config.yaml
num_hidden_layers: 15
hidden_size: 576
num_attention_heads: 9
num_key_value_heads: 9
head_dim: 64
intermediate_size: 2304
vocab_size: 8192
hidden_act: "squared_relu"
norm: "rmsnorm"
norm_place: "pre"
norm_eps: 1e-05
positions: "rope"
rope_theta: 10000.0
rope_fraction: 0.5
qk_norm: true
attn_scale: 0.143
bias: "none"
tie_word_embeddings: false
parallel_block: false
extras: ["local attention windows", "gated attention", "value embeddings", "a smear gate", "an embedding shortcut", "capped logits"]
init: "normal"
init_std_qkv: 0.0291
init_std_o: 0.0
init_std_up: 0.0291
init_std_down: 0.0
optimizer: "adamw"
learning_rate: 0.00119
beta1: 0.95
beta2: 0.99
weight_decay: 0.19
lr_head: 0.00568
warmup_steps: 543
schedule: "wsd"
decay_fraction: 0.588
decay_shape: "linear"
final_lr_fraction: 0.0
batch_tokens: 262144
max_seq_len: 1024
doc_mask: true
train_tokens: 1316000000
max_steps: 5021
dataset: "wikipedia_en"
Each number is 500 + 40 x the weight over its row's rms, rounded and kept within 0 to 999. Layers, rows and columns count from 0. Numbers have three digits each. The size before them is the row's rms in percent of the matrix's.

# layer 7 attention query, 576x576, rms 0.0486, rows 543-575, columns 144-287
079:502493508493545528525474523455488477531508491516523479532493431537421458540477565438447515491519437511448525559534447485375461504473532547504452536407553514484498492479462511548545473509598523496492594546564487524516505493439515504542459502516498499460429554511517489513472525482522443562584484485501488567441436560462516412389433521545510566494439501457483490510533508497477517513515538529467516477534529537506478510460548436505494
098:509444607553461455520480483504501498536512555492480489426509489442491484474541478527436517444538452512417486521488499524501520494549493522480564547494523500519492540500461478504440437489489457489412506447510573565514530499487541471519418460490555511462472494458558497515496503508460581557539485413478532550567528459435483396482534529444539432517440459492410576474508511470548491468524432465501559477521562539539538555510510452564529
094:494536504425514459538451574514496520585493529420465493429482509555489533560454554474482488522469464466472556515504542498519551494469500459486453511498477443552521527480518561447425527499493510449520561558506468478493467528381471470480466508511447560548462512553495518436437518501475475536445519533572527507581503458475460537555573540497586522464571504436552528498487444486433512509566434498440534487555481515478450510487506518418557
104:449469452520525519498499576489514539518477464523503477473518536507499462506469419453429451542433481478480505545514432524503526514480494474481500480491495517532451531520474568481502519517598459385547524502469553520425460541416471519449483476532406508511464523485524505434494602503511455509538486500508467493432416493415496543477553505504532518490544449500572482502566482525489472482497531496484484462488497494525466557448496540480482
103:520420588449469552497496478518497486537502511463498532514473582483521443447486504527503493454470553499540564487513552497543540422502568461428595512496504499574527522507510526535466465520529547511455549519452456540526481511406528494578544520474566511453435564532456589526473497480459469488504498462530414490595482508469529499485473521521536540526513498432459426487520512467458501509492479509489591469462442478478484452495585470583493
095:540480523500438491483459572594462519486538509479507496565497540562466499518515509444500448470535532497509533510508473488454500514482547461486535486492459481461487569488481590428489462481460481504539515527494442436477448552512540391453537515486427514492460521488507511454526475525512588533548603519495532473480436484473548567458597509588469471460596498533571537515498491464460494487494481447409439444434546462502555495446480446538433
091:495528471484510462483455537525475443541509531501511400490540460543434377515412519487496516451515487478480462529430526481518569543502469541550537562477547505627555512512449522568475505516522491517513536603538492459464486470441487480474546556464569548514492582473503595509508477501514525548507496493569496481473438447498483526485508537536500485470582503490526484517468472467483508503478516501496551555480513507513491493403563508537452
101:454487462448498521511497478484529551477511478523534638575502525514553531457531524534456572489443473550441500521455491485566496570484448514546483508518432523470501511486511494489509482521534475491451465506499558570529459528517522522574433422466488533473529463452463464497512548502500455486527541438463449515576488490501521473538541513482520513497490529535486561466468561391540489478523545499573523456466515475501530532570470431435496
099:585450558410518498482474556503507521444506479494449590556498528472504527517530492517537534509561528522463540512410526469479592493478488536486478499465535443528461553424547540463468511489516489538579508556522515464563398466477501534527440561408475535507480506506478492497512438561489469417474562504473433543527496511519528580454534485537548473510563569449510464527517535546468476504508493555499489504503509478502453471520454493474526
093:494488480463452473490473445495520492427463483575514484512499451456529512557509478441464473509463537483560521467449497499521491466510574485545449489499510515543511541471485535520476570497528508514480462440453551464458539511499521419483496449439611448502548486531482529502518485511494358512529549498516507493491561473529505508605512481502499444510495534533578472518521586440489564474487546533486509481519416464535482420531527526554463
105:472519481491485526531467544495413487611516527527464461464538433513465483474531506456469413443456529480510519479506448569454529459529441434476529475458470501468467589480469581507489479456510493483455476504522465575453488506428559491507531536535428534500546540502560455493516520486550535508564484468537565510474426440525495496451491438472500513500452419533493506534491484466549545437559497459460494461521502480479537547536517500486525
102:513480478463473489534526536510457522483569511403515475502499525450511453565433527571494541456477477525513545497470488471548547531459552540555456540566545469673469488543495486482491507438523456470527541492504579535523543455547461463455470484489490452523467520597453546456497492544497447531470540560499416505459476495490531538515519463558581490442483498408513484489539502500520491525468463576449488502541454461490408484497498481479477
097:547457543510509615496488515505498452502519466535483498546492458565479392534460493513529515547523510492461466505484492494470539471524470563530534565504482519451532496439499579552474556509478479545500583543520533517479415497441485568452524462524500489601493551523471552447483494525481508505510518512482446555578438515507451559455499528531516531448478483499473430437531512486515471551564564580482436467452490547554485524519538490502461
082:417491463521495502456477520497544490559448505544489451451525523457519465496420488490532456550431543478444504504496582455412515526471511512483516447471490542480462549521400484501454562486487518521456547480497438469452484547487528471476515551517491456503502548561557521570449499497475506537474511518535514540611526475511475496493446458511467528428443499552457432516521518509490533519567517537459499496511503544549507445474580465495562
096:494486503475481482566495474502579438537531528509535552479557520507591533496425493517519511524533499501479500532550557588534539457506492475493567488537469547582517628455509539484477455453456445568459406524518562389513526452361495484399453453477494520524475566535370537466513456543491485464425509495529589519530494505457493439520554434497488461506486549471429511529517537468451540513488442430487521485513525512500498495481459545468491
093:457502469523462489521446514468487432547488505475477426476488530480453452494419545474490560502522489474437466524456557474533508512487496521530445459573502494594536501482468484554449499492440406490472491524477562423541532450483517478387533509505554445526436613502495512415525405538481503552456466526501498513532460479489481452499534516458509555468508493473448553423486513546530604547476590503545493504538479530492490533486520451465540
100:515494508457494539452490479543489491492506500452475479580496427513554502539578516482534483507473546497475500496520473519536434514539497465500373501459486526462540503515499430568550481482506443504491471465468444505588514568465478516573511523510438490487464496438493495532550470506474491460483464462365479481488522573509532594546504501589492533550549420494477527576468514530512525593470595567521507490516521496545528533504481526520442
095:463455476528582472523495466490535460570511478506488436470517509489566522460500458489541552513521561507481508496497478540453484567527484428522583448505425477507496522474486525556514552514454454445434483482532532461375463493506522527507480476555378443508470523494524474482544528521530477513467519478482531467488544600446460514476544517482464542514476562578463488525527470571526542448580514481460541463471482462523466503527453548483468
099:554574513363572500575492466476554478553447453427396554499475471445530561495454519470515500516550538502560500543585499558461506518536416490568514521490413542444541543458529556460497491532509437494484511597543527456485397502495607498472517488460431469511496492479443498516504489499576477491510527497479494486493487471530518494492452512490526546515544606552423520470429475536461486430559533529559559485523528537476523501568509511503548
095:484546550459546515506495555420434539520500516478511564541533406568550505497516491435458555501507441515446504494601512451511448523503527457533486447435456561420512405469555540455486424514515518499488498567481453515538485576481552552495507476577512559500497420493512551511490555493536506580496502454487508464463489535507519539541567487482539502525604546515494515476545454526492456440508528448499510505525469512497450490468491478454515
097:490449521553505521583476513519440507558526536545499498522535513531460454515387437567521496461531530450527518483470519559467560431475516473505532510489482545558452519561498479467524528455440569512449471530547486537465498476481439456491538574467504479577515591544563536491458417449433554548436585496623572502542514465513508464496496512486453511466518502453458470494491537504483571511503475399463581436478480482447519499417525485538540
102:461500475562486526457455471498576549458484533489580527524511516505464488460543528494427538435515431496553575516519457483546470479502534445503546506515492523506499423528430492511544520522529555479509502560476533472518466499444482450498573521508457568460497512472468498562468544492456478491506529459450525431528470536466460571406556528536598450553539515543503565512498473486496483443420495494569558463428539468505494549514525565551459
108:465501507552497484547481505504533518479493469553534516485499531482522476444617462536499539488525523468556449488547464510469476515523553498441499455508439522434521519502444488519565476504440493509489414467522459440471477518530514456423524543548465440505514470507511494481509443489483504497479506419536635515526529472531539528533479521519470528516452501563403546517551450549609478451495469468523468539500529516504495424481445564469470
105:545503556542478499445477538490545511578431496535529568481510439450526525472574543570547598487520491499447525504489477510464429511409467505494451510418492538494542476445439474543528595462462540527416544471506495478539493492506527522482515519563422449464529504440502460501493473471545481498507534426484511529472553478493461546447443487482477478486435508556495504515468448485510519531520517486464548489540515524525524540506436510499500
103:427478546558484490552521567489477553508539513473491548494553530606514505453638423453498528456465514515577518532489490504497523441410507501441471463509482451455555521480487455483549480424512508491505487497483457529454483492499565465544532488517489476570514512525521536437472513507498480521498490476496563487492520517493543539558470532501482497480449465571524490497532402486529483533521477452450520479549423491466463475470472623521476
116:482499496467486592494513581466458486445526483488538469553522539518450453465517449537575484550501628494470512497472503499462493526488530482540401429509531390494469536498485542505534537518472475469515528449516456527472551540477489519542517535539473488515508477426537488514517489509549514494549495406532541439509396536486506494518498476554473528480539492503578401433554482557527468508484487510438543474525491512510490479486525420484490
106:507534568438512533463504583438460460423480492446469529565520453541485459517463552469494410431566542517470399509476463494535508529486534459519516539443551431502523395430501589492507481520500468498513551470474454455490510490458527540526555498525433592478489506407519475537507512503471559477465420452474486499530451449503528556433494461493534520507566506528486480495434507532480496511503588493491535483489504504541432475517513380514506
100:491527542498513445519407532477591453482420537481464500441476508446516465553503576531527515493625520535551478514498523529535532441517558465515465566493560450542490489535480450466490482446440494531466536513571545503519491441494523508477472586514496472511522507489512512586458444498500478473508439543462502633513537532595524478494497490448512509493446543471501519567461488460557522461449538485531515527567556488543461488511509536501468
093:462540466502521495522494520510516463578504474531459455417530552482478519496540499441439454569465548483553516551511538438421531554489449487487529444454511435522511606451421506483467586487547551451525503448496471522438551543454548464470546619478484449503500587508517535494468519544549512588521496495576532540537519523540533478489403476542411479489477434602473469499514446464518557480583472575424464555483446541492489468528542513556470
097:535485552515510496489498444510560520484419504508484512498448526469521450541507488482480498469451498462514489563492509430444454537504531508478507532444526520470517466450560512486461525497417456536493478495476496566537496427489574542525593539480603478448483492503418516531567441486496523520561476466569500472482489486539463597410429489548524436547493519523464527514497515491491481474467518457458524541497535488511450488492503490554508
104:483539450444454478517567471543558506546500552510444535453489571484468517481495501490553407486429457505425489455454547485530530480480501530522445409519484535501521493460465526454476523506505546464481483468445463496533501543506585457470436487511502504501483520514484469452482503460520501491500488523533522525460489416497512516506540435472500496525457482470441473516479494461506530493504422551532533497583467564480424443480490513412480
093:551462523467481501516494496497556455497481483453482539491515572528439483630488500444501516510516507509507530524479481545515483578593448548531401534527457499502548468521547553481425521464556431508525466519430517569586577506485497467481460467531519496478461521494496547477533462549526455515463473474491404458560458489507497541532485537497481476510431432485531448475508500466491502563492553526520447411560467540502500564569468479482503
100:501461497530509482497537532487458478576576536520518428409450457542470453496472510485480502468522475484499497557435587554498519519505467514486512497491547455440531509457465537575475520514529483451455558455456495564435584431566518562498558473493556540520551535541531434515491456450508481506499502543514539508478486456495492447468449511424476501498458490500465464484464433478479560458470461411504520503486456447515512523515512477489523
# layer 7 attention key, 576x576, rms 0.0482, rows 543-575, columns 144-287
097:547525556444472493516406496450454525558477523501495494427497527526536474489529449526469414489469477448489550468463479480461471429531482493484540506482409465551542459442495528502458505439399476513487502533476481550512548502489479525467491537529486418507548488569493477561523442521520568489459516470523529472477554536475455456507501534539490514479508530478566513503472530519451561518508569430446423516513526436579509551487473503447480
099:509471463482490526483501428468509503536531513480560519456593511503530513463489497504562566542504489474508390483502521412508578556514476492473528484503481587539530493447571444538553499514437522466481516511487482439578496493563514472415472556509528476487561518588485489492494442461490510468481459479436515468502511508480461489453429510568506498515530510426514478460499472533540531445432544444545461513530483483509495522467513501488478
097:507514481440468429448446489572466492510499547478513430511500462486511469462498462461506521458501547445525470517525607572539426534541497520540539470450518478506386527517520504501504520500476524414522514492502594537541509436487452505517489554405503487499467499487467454471534528520511561480422467477500475497516473454488567469458565470471504536554538562465509510446392516507486573518548528477480490495480482511481475439548494485547411
094:515482506486519456520476519465489535494505538512465444534544465531518522582513445463498432457463482431441522509476477551463468539554491465478432528483474463544518534415513545477453507501482490454504495554477494540463570423496465542484491512501483530512498495535467469541549544520503538460449536479561456468494479508431507498444522480489516530495468503491493499500483477523517516523564525563463506500558488470493476409392486505472487
103:541435518528560518514493539531512502515538608489498499564493502450481548419456519530473468484461527500462481473449453467539490433555481470497502480506466521451455523443431464468493457517520492526494511509510514502481545414496545483443430554549530511484479515527502513507463536452498458539438457508535433458509425479479453484499546488501530526595512496560502513512512543488358614535546501464443540509492458504478454541540549541539507
103:500488537513473523532445509443523500469558401536527464538443453574463468570474539468526519419530471491469517489518509561505450471503529521495494507501513522488494489561505514537462488541569501486584510564543531484555518511484420546493490508442578475519462494588468439514495511492517485454528420494423567465575429479481465460543566430518510498575469478506470526488457476513461467573540542498501520439486471464535446435459481466438485
097:529556563443510458528513533529493474484503560470496503478480500553491459452537478477490457505457582493521555432472417521486470487492509525522441502493392427519542530520439577501496520467434481483544463574509477551495462525480497501501501547508545476553476487532541467471474456509497543548503437492513487468426578493488512497498476481517476497509503557432576497504514512567483415551537496577448469566504489500484449509545471604493379
103:479522499511531510533555443465506508561420549450494501519536489542577529505518476538475539516562517501468440545502432495459482486541433457438549531491483510484540441464491404476568505588462540460450536471518529452546460470472549483448543516575518512419547488477486522524509475467499562540515522489475484565534497537452464504521499566560483484472533462454496490529467441460509449504532467478479504491461483555560481506493507466475549
098:491559506429571539496521512516599532447480523480492499543436495507524512491485482462545518539551520547502482519498463458548450491489498544479435566509548495523497496543468473529519500557574514516559489495503523476454475537489506459537435498493483545515399546480540509498453561497517477510432419484506557539514516495515502515528508545497523465526521546481561558504535497503474421489505480468499541466565467564477434511568501472454501
109:499509486537501478561481444534576536456507543507532531513442538490499477439511527562509504502520502591493579574521457533575501516513514597510509528461560480566524512487417441499620497540471540478534455465532504527467467481519516483487430509518534583491460440476481490470469494514515485558492473526493454573531509461490512459576393497450511450520448505519475418472573422523442507513470445536475555506521468546475434521502495495527505
101:472469579511476479466416482485475460560513539549483447448525471499516495551566555483541460538483506468494445400480547574425430481500528493446533493537452466523502519429538525479436435478421500493460533494490551482569539440486497539460525505526492449514503511561501454543513486460489492425460567534509549451556492562495583478447486486487491507469476481497513472551540511476505530502521524505499444447528460460540448520468539488437527
112:541500475519510521496574526486535520429504540530523453526471521512517518448554487564522536509468591524491544508510504532483479605498511572405584530520516547455516544528459453514548453516544522475553499486525455534513489523515513485535436408486509537539497495449487436485489504532543422552476465408533542507500506483541510467541490491494492522514496532472592493460580505549465501478491512488523535511437476479484420525548499548520411
096:543539494461508519523501551529559478526528537422482541515452561452464553524475553491544509480479434489536503510518459454534494479508499539501533480559470418507447491504510482506422510456547464495540454485519536468467520484490434505450499477477486421524457530474520502490476507589529509509408438414551519400433458564500454498532549551459532526522539607494557613471563539543426501512485494429427464536463562513565517489487486520473593
112:488547541442514461465385526394466491520537472470385473457491463523532517522466451439434425450513494451503459485572490534528517417510451466538446473480511414521527460457519543467467486477460458469484493522553542514469550435464484499526556509527519507516520489475499478460548429503512530451432505476524508507429471506479547450487510521490483530492566590461539499491491489470479504504496540491496464491584487504533545506510502468482554
105:535463516531536562521569405474527458470476537496476515495479482472529517506480497481538531485491587523588500490407482478547470504517449537508591529509479539440527527583472503473505496517591473402516510570528423566533496436484513536476505556489424467524482543455472499526512533521482440550526480468496464515547487437448450427581456557457461516553507525471528529439534473506465542437486526501534563469512497507482478461541567470517497
097:509503483525505520555476512539507487521471524464456508481482536540503450518508436450463471512467539555509493452503576446483496527551513552474553440495495525503495509535519466493463516396535463422523502486529494512492570535565518524568541495508460481603524467468499498463519511520542493421537482379483486547483483525494563471404484479541533538537475524459513481456569495555554553553521463483473434582569452525541592393557555558563509
101:489561436514515499485533464536518532514513473508508456591477422485481508428502514513439540479504459521551600500451513429475454517435517500546517519465535542461485486496487458537514509572457477482483460463503524476461495536481397473521500460532495464511477565505479514468440508520513574538455460546532461557496516472467397505580476482507500480508448481560521460519539567585588545522441479521486557503479519391499516502467412525505460
095:452485490476513512531449476455506584449470512452485454480478498511529447528488472448449492474465474448469545484426525490554460559532472457460593517542475463507445586549507488517453550478481499422487524492520504497517474532479533533478540434493556549525549534459446451466555596548438504520511501434523492455544436519459502448451535526465531522484528577536462527439505535503515470440446435450509545505490529436521570482469516567461553
107:493452496464480471461525525512474465487473577457487496465507517497580574513481475469508466452465504478487483534487534465477460496551492500494545437437537480435529459518465519485536505500520491425468461480499529513564524519509614513511469506483419512507498484445436467540518486483534510484540515518460521509496483534556572437498547482555485532519477485561553459506453520430485557563473505459509493486544500526570504459570473465486560
101:466462506469536476489433484492503516544516605499571459546513463544536485499526454529507527404563446479423494560416393490510472538518541541523486459498509510492473465551478490516513523526428495486511552486484488503536543596473524537599489468474454509475452467458508545585551474522508468485575458463552405436478398446488448477518563505511523510502461514436488539498470526488468516517575495487456579519489541482533469462530482431459385
105:532461540503497461543447528464469504519540448514468459540515476494452480505511501509438499536485522472512437403491536521457521487543532463476529457546408451513521492493519514547460478401453454488534554528531485501476535469539510545494502466537500432521519500554536462515551547416522519491449509512461541498525481491501549459447532485483453499513501498456541487487503477544498470457437464503490428482514502566493440519513531508476419
086:533467532510464469563519510524417545540531519503498524539565570515498578521505493484440492489502447516447462485502507576478498498505494489500521544446438596517412529501549520553490527499510517510552555520441403461491585561527547465505519505510465529569508479559436546538557508499498537492510455469504522610496493432433489611528525457526557533509522493530469522491477544552482523512456573499446525527444530427519506409408482518470491
099:483535527545431505529434474443511504494552374525555469519545528496568504608504522565527455459456461474489490494516504507423477473443464444512504451454476506508499496531511508414433441484433450482508539484564540467519527408510396483496529497548527484472512458497455446527598463549515558512540562484467588507517509510520504517446525499403506519498498503475532540523467499471576528543451484468498490418552493467561541476383497415455584
101:495488492485472472515475472448515435510468463483495553466554486491553501487542496542441539503572408418518452504405388528474522459490411430495547430465428505539501419473522492440460566460453440523472501415447561518502546549475466544504555526573509522548537498514470510463530525441433521502485554437536555500430476510494472475531510495509486527436459569527533514500498438471512542428434491427495434446548524438489439464482505547483548
103:505452502462504362518480516513497490501595506516491472498562500517551431482541506594562512510571554470480465503485444506522454465492488509486461496519492476488360486544555491492480531525378539549529450470506555444509473446453424463562445560426502475492515499495477477493568513458548492520525467512520548442495486476507475464492533475397528398497459459503461565530454508516497490495556448480467499519556527496510459498453501509524397
105:505571540510466421500457557466498502435463483564506499516484452541488397524561421445503489510473519506460506408452471457490463469564557513478481465536546472531493553507536509502544527472539487462493469460485534476472478572492483533518527482475530484491467533517494449450574471503438448482504474515514566491546458534551476563495527434458483486535477512525423461506547516515581472473528478488475492434524396476527474479462473497508454
094:457558498482483507426492504530497572494525516525530509489472420525439498451503480452509595521565445496481466503499518456506548462508530504478545448481585488496417494490507506531485429509489539596571546486474468544503511452493566551494492531535460453518437510466499510505526443537495556469460453533499596490517434507561473547494511455477493541482486512546523485501606489540569541512484485503502478497458411500519520472529428491448510
106:512477494524476414503491502530454567516450500470525547463532536474511535498508526496468469529472491501474457538509533501504528460481479546541519470459468482522503484513476473483437491467513479587467524506551490565490492433572520528506463518516513528528488450480516465487515508512525556516506541517462552528526534520488605503413481494517490474434508465527523474465467418504510542526516481578546461560530500477506475518481535549470481
111:491542567444459457430378521461445484537530516481457466463574507509576505543509438480516406467535479470504443486485492514504471414527465488517452475473541483546501544480523517486453509452467475502456487537482543539515536499445462511539488550462534433537519539521465497498571503508511484464519525440509531480512504538437514459504518488460488593515524504469461482476373448498461539518566507476455520513567443542518558525484526533478506
095:545521519523496525484500490545518479498515528525528531463420550532507482488490519501518582490555463519447497469389552525494584520479509507545550547533518533497489473548460450492476460583478514506465481481498506559510455565505549487515485562526549450559517516476527503495471507504519540527483511475457537545487571491507450463615490479498551553554436526427505504456529493525443532507476503490537518571495493438461495497544471578483533
102:561502550566503488402480500476505480427499464512501475467526488476524484499482480483510489520474564417473489557524528510471440552477442509545462437449464499463442495547534527468594537528500503545504501499538544554537540495503475491582588546484511558461577541488507429502594499426503437468456487510535510455548479558556575417467491498524474461502511536486545486483491463474480525477480510449579536535583443602496480556563541529558464
091:505537465490507571486500519590538406551513574495476502511438511509537493448524489523553529531428424517501481558453533464447451502510526534496542487514586541471557480472487420486499533606550524491527399509478553553473520458508497468503486509487513525513479532515511566491393464465517470525520467514564472494462546460461459450505495510465471531445451526546465451500466416464412582505499506476491488520456448518451478433542511543539522
111:492500498458473506462423482489434425531500466476549479453518560468485490506489545521531461557475522457522475433524545526445467520494527453476541491478459469548487504464523522502482457469448513528460542451526482473502533407483569473444551564516559419494521469506507493520519506453481496517526597478496516443489514530491577436450485476511446579509440510529460517511549553428479539527489560469531414507468506519460517461565568505530596
# layer 7 attention value, 576x576, rms 0.0435, rows 512-527, columns 144-287
096:537462508471451501470520529430443516467476443514478431456515545439525508436475481422506471448540484479502476468431543482512489543465514518545504516525407442498499486463519555501516617466411493508489514466509570467504498489574509458519477581490451532540369526511486509493457452502523451540424537565505551530433443508478493528470547517524521575505552513451520527551510475527479557498540501499484462468511505481512454528514531489451494
091:549502462601470564514530491440477471462525485509552522496507500494461465541479585473606399456465492470512436515517498477512529574524499520528545539520566558485492519522447564470481487476468478519507504570496502464524510514407485443440515479497454559449582509463523480516535460507529468579448539516452517431535546476420446531497421486484534467426481527470514505561440470544513525483498480431502486442495478493505499509498495499354542
112:519509500470511464414516515589508518543426485383477515426530483583464589540533450492480539518448486491527490485526501526542514551495525532465512474466430486523502505531522544478511540489503530492517434433535470484518495512527500559514502532439464478434501487550479496487529510455532425544485498509466459531455573554432476471516546515568481437487497498401501529527461566528488558515543503442472448552512498500523525427523481431483502
138:548495514448546517477547478612480467467621495458490436487481546406450508521463521482537436468528522497448490466480507466563522550492526521504372505482614441559515541498505473485495505472481552490527538510489520446499465472551508461525508526488529514548489538504518487483505428522480535487434508559499471486572493507528454515511555521513596515498567536438470432493417500498473514516529468588451518521464497501467493467504532448452491
092:562519511482480526560484461545554454517468530492507440486442509535510477581513455452572459596568530513575526472480521490526522498510485495453543519575521459500482511487454481478522519456460514460492540544561474557516451497459535554427459433470528521539503508468521483504529469502517517436467508525475443499433456530395496505489474509533460506500463510542574486453457463474516506525499429442562470511535474469507484574506464494435457
100:468520450528504541529500521452510639502455484543485526538513457509542474501624501485429598470562477495514451506429571522536440539475458533555549452507506454466443506529503493535511462470464497514508490561509434488568471505432526554525521613463530440500492486468495497501527490490543480526490542549533488524514540491414556484461458470451496515530480533448463495521481510538514557454512462520530467507483519532462462525503538542579551
090:561523499549487549495527547446485577497510501473525507589499577489495502511471507512580454520375498499499503518426542517464481461497535519500561480484474559420552578500479448507528523533416435437506454546515505487534539495486492494524513461478527520549491465515512375464523520511527552495532487466457485486501503523370440473496414520573478552565468463544517411437566512464476478498473630452497477487494409507480474518529520430510530
103:514492506476460518493474498488516518529448546545538576514533454518448526467508518586425528504561488532511481487542473457516494453491498489566548486501523514509455448493516435560511411474549464515495430578442499465465526473453528456501480416519486501439482514465504557531517510469519557494518527485477523482437488509483457527506566451485448437521483442489540534592564480458497429544423445508537537480480527523480519543483491472451430
113:511400478518491503433491493484526492506499521477509528545506514542396557535424463467440507490505483520542523504524478523643545448487446511531522486510492554504481497533498479483518552472614490499546548474530522525496465516512507469504462513484506568520491489484522497458523508465509540456445541505461493481452482526441494530496525483491635531489506501467526525522476486449496423572532504444544477446458536527474531426502439425536559
090:446507527527503490538480531468507538483421548564512469527518408501494521477491576475425466507522448556571470506545479499446474491498435517474582528507518530533464465543507544573505415469562486486508560540521490431529465606515548468479458502456508457414509479507518569496496484487523524520506484511463470458489522507541496462474477474541463469489574542487518486537558428520554522546520484482543503537536496500484468551487485401504440
096:513506523443479503464485490513495461536437509508464520424535426474525516483475515463409509553578496496520483484498542540425501489487486556443539445491428523457519505511519453578473570487581440535495545572542442514522515552603509467547471471535496539449507451481519545520556456503536443536523542552504437482502545458456518439502466464490465594547470556528520518507466464501520513398410452574475481438507508524545606485520464537543470
120:473513448500511484505498486525453500507586485496471630432487492463490555466529479432462511484521538484539481481488448498453453512455498518428477485470474561496481482506523459510465524467581504472507414505467490496497454536472507432477507551483502465397531421512503558552503525532482429574510486540524505480491555503537543501523539513424511487459456471451472542458498518509496535476498501535499501531521549477473604484479500505518500
081:497535499468494492517468529498437532486477474539480491454530521505491504511554508404596533522530545478458519461469542531528494525509509526491492494482453490507442507508503531541504568511483545477520575454474563534507451481503495469492478492478496475540572478539476528501519459500474533483511494482485553529494508478505502502497499449453487436488544475461551541415484550546508471430454638528524510508495470487536544498493495503394465
101:445486462533510427489536472498524495519470504516554455521446465557483479485537575443489454468518418469490477517432473509495533452522485514510457456476615514517483472501471618466465627535485532490454473509467483557544548422454500469574473512547513519503524483484532476497513466555461466508556572484579519467527489456442460520458450498471541518473559448498478505527573445497467533599532471574534504531518463506471471536511512473475484
099:475537542507548530418528504516469504465436472479478413529501513496484511559515564528491509506484464480545485463468521513447438497480525484478446505491542480482524507486529540502446399550462458495528518514538606480448492477560482552509506506488518514505519543486550487493532561547553593468460495517481498478546508496584460487498423500525499495510547581547527509588466545501487503598545553482473489566476481480506466454499521460523555
093:508585477556454498483471527469456476506450558516514447496470560432530513492435529399542401499492506484515474472499436506422544504511533498562458472513495507467467531544488406489528475488395455507457502566536525537554477527585485498489481481493514465501438462467452478530490510528522492474497555489541479476479525489397489478494563492390468504466493532509486504411545553536536527499488463539489469593503459493492433436524513505492477
# layer 7 attention output (transposed), 576x576, rms 0.0438, rows 512-526, columns 144-287
099:524460509550451513475528539493512419509538502460486525403475455509519532471526534519590527520543551479416450548596568427500504473478545541498456500473524538503526527481496530434425574450511457503510480496497478472545535489532514448530489485525475456525454513522522479459520538416544480518507492428539489480512508463518546481556501493528383517551485478577497417490454433515453482514519543466497539435515411538465454496515592534545522
113:494520443486446507482496549435536529531458485438477508476482471472506557472573537585511551458481532399518493570531574522457525534507509521578503477589498534494518550493482512519520429447501559468483549514462479516544519533569513480487441515555546481528490511465479489499509509543580500453511456487507436530528455450520541500518524514499545546483466528534457449464461515450560491448480407614486406537585542531580476529554559467557484
092:521525470499495500493477512462445429513525454514455404451520515466588509468476480477491514497545590473518501431526443528421504535507508492462462477467531516526471470433502471512502432528561562458543516523527554526497574456524482471426551514524510470553573461464542432527520578534517512505484513581522477534517487476580529600543555492484488512504536540570438499453468541501500544533429559459428412495526451520507528512561502496539506
099:504565502526550480561526496508461538431541513552526544457472473459633546463491474559457605484541549496556494468533473487548435523484469532476519523461474553465522445562511483573525470475414474545412465458539508499532553483536540477405444479447420481512494467540504443542525451436506447473500472434438478510439508498549534493513516486478468493481393533495500597481504540455498458515447564469554535490535538462508487566541442518472547
105:430555542462533490501443475530537533459553512499392538561562514553486549522466499469530597426482415451491450462440535517449515564557455450474485475449519525455509495507506505554473473441478492518512460501511481562544558513489556516429571480583509435491502394501511525496539535536495476498473523481535549477450427490514516514519537478422464543496490481525466456524416538537463564470402459502492441535549529478396557464516496529509528
123:504522481497529591450432486477487519484623502483496481459481517516508409492544450539513542485569497520484537437457467521471468517556535513472491522468521497507415494563485488530479545508482495469447523556518501487488532510506431537519435456508537562370527506519547470519461440501541499495543458500527581477506528480453422513419478533517557539553481532563522460484520473605522481541452481426504551466489468523471440477516509559434470
097:560505567494527501567461506531396511585537505497503503548561534524535414420495516463513533453606515497472419480525458484471489498466480517492487443468539505478511508546485483506523516542577545527523522501536470511521485441521484551432468498517551511501623501450515534506472529570465501507522456526553466534456495464487475466501527508441516526462493521510460492549506409484440530573556492512486478481422532473439512516512468501471532
102:510472493465429486504546522416504497524451475504524491534571498479504469463420449588538454538432490534525530457476498434491527433497627530504486494541536443542409455473511453463487470460484491492499501548609501487476591505481430523589549565460472541508462525451488553488487584506538409499424489522550535492490535468521508504464512496479499526514501553399491501467490450503446452470487500469458579452514420555541438512502458550524497
096:567476412531491484525566512539512512543492476477514451537526426497560494427458574507555511488545498509557432574513548511420530478516431460438552502479511538531549468477497572451503474543485506490526458521504392565513494573452548529493470502434519463469481559468536534574537486496459494478506493537522449475538503566465477480491498495523519520573484470431505475425499580492482475505499462496510545490510523496495545555515446519520528
104:493491482475517518547560483439547577466581543529577529504450553503520527462546460536475598510476462483567604498548586480570536508454559435525430486486526490469507427553465501473487498491459489467482463456469530506482538460518488507568546492504485496513520442465542503435567457537556482477531519533453518514453539499491479467556494485498519464537482570562559447460448509586495422444564458468440596510555546452490436566497467514434515
107:505470513503523528535422404474485523477470513562547491496471489434491537472488521530546532542469385513553457464454533468538525507434449478459568501490485463473471531552481541472466461525511514551475489480484525485477465493476403495451476486497518480500561533483535534336456528496530501491558568481503507479560424459501493485488512452504477492506480459407517518416456471510503523435508542398482534518503559457463441489492497538432568
089:563531549497528485549423529483500514473487542533553461518501461559531526517506503510486484532471495461502515521559433519542499502550506412482494551519475431500493484499470550492535472449473543493482513502581518541435470464429461657474423599527480454486492496540488480468472507486489497450479576478481547533483455413536482578486570513567592512473541570541498496509511522556462479506467548446397505485513509438522453528475475482565480
098:446476559499546472525553521478467518528512552530479558435494524463483501448450507518510540551501454481540493483524450569398506545524588489457449512486558507494523480453449552454499487506507531513505555509494436510461531498465518411494555560549513471468573531484525478549505518417543529500500528496504519515484528490553518547411449431488495495503476449564542473465423482518469538445499542461430535414509466472536538467466512441500546
102:597480515519486482553535495491540534464566466494602546484472468443482510481478524521501500513494478578459482519515553414532509512458454545520485494518476487514553585505535555503519460585523487471543475510521520516457475492472523445514475490338513445582464468473425572533533524518500499501460507404493414519509522530509432492527485575487510474475513534552470492576488469541505436531516505509549455467527520533502467487557505548449462
097:487542544568544482520566536462512480558494502503470590429457505488535493471478448442554542459554472405483539521527497532514503512441502506451521449480533542507523554544545455512509542499550509507488561430522482553551501491521573454486569509463513501512498479457552542493515465554501496544544555533462505555433532497478503407401498487434492512456451502522518472514463495455531462489603451448564548545420551526445471536487535481452473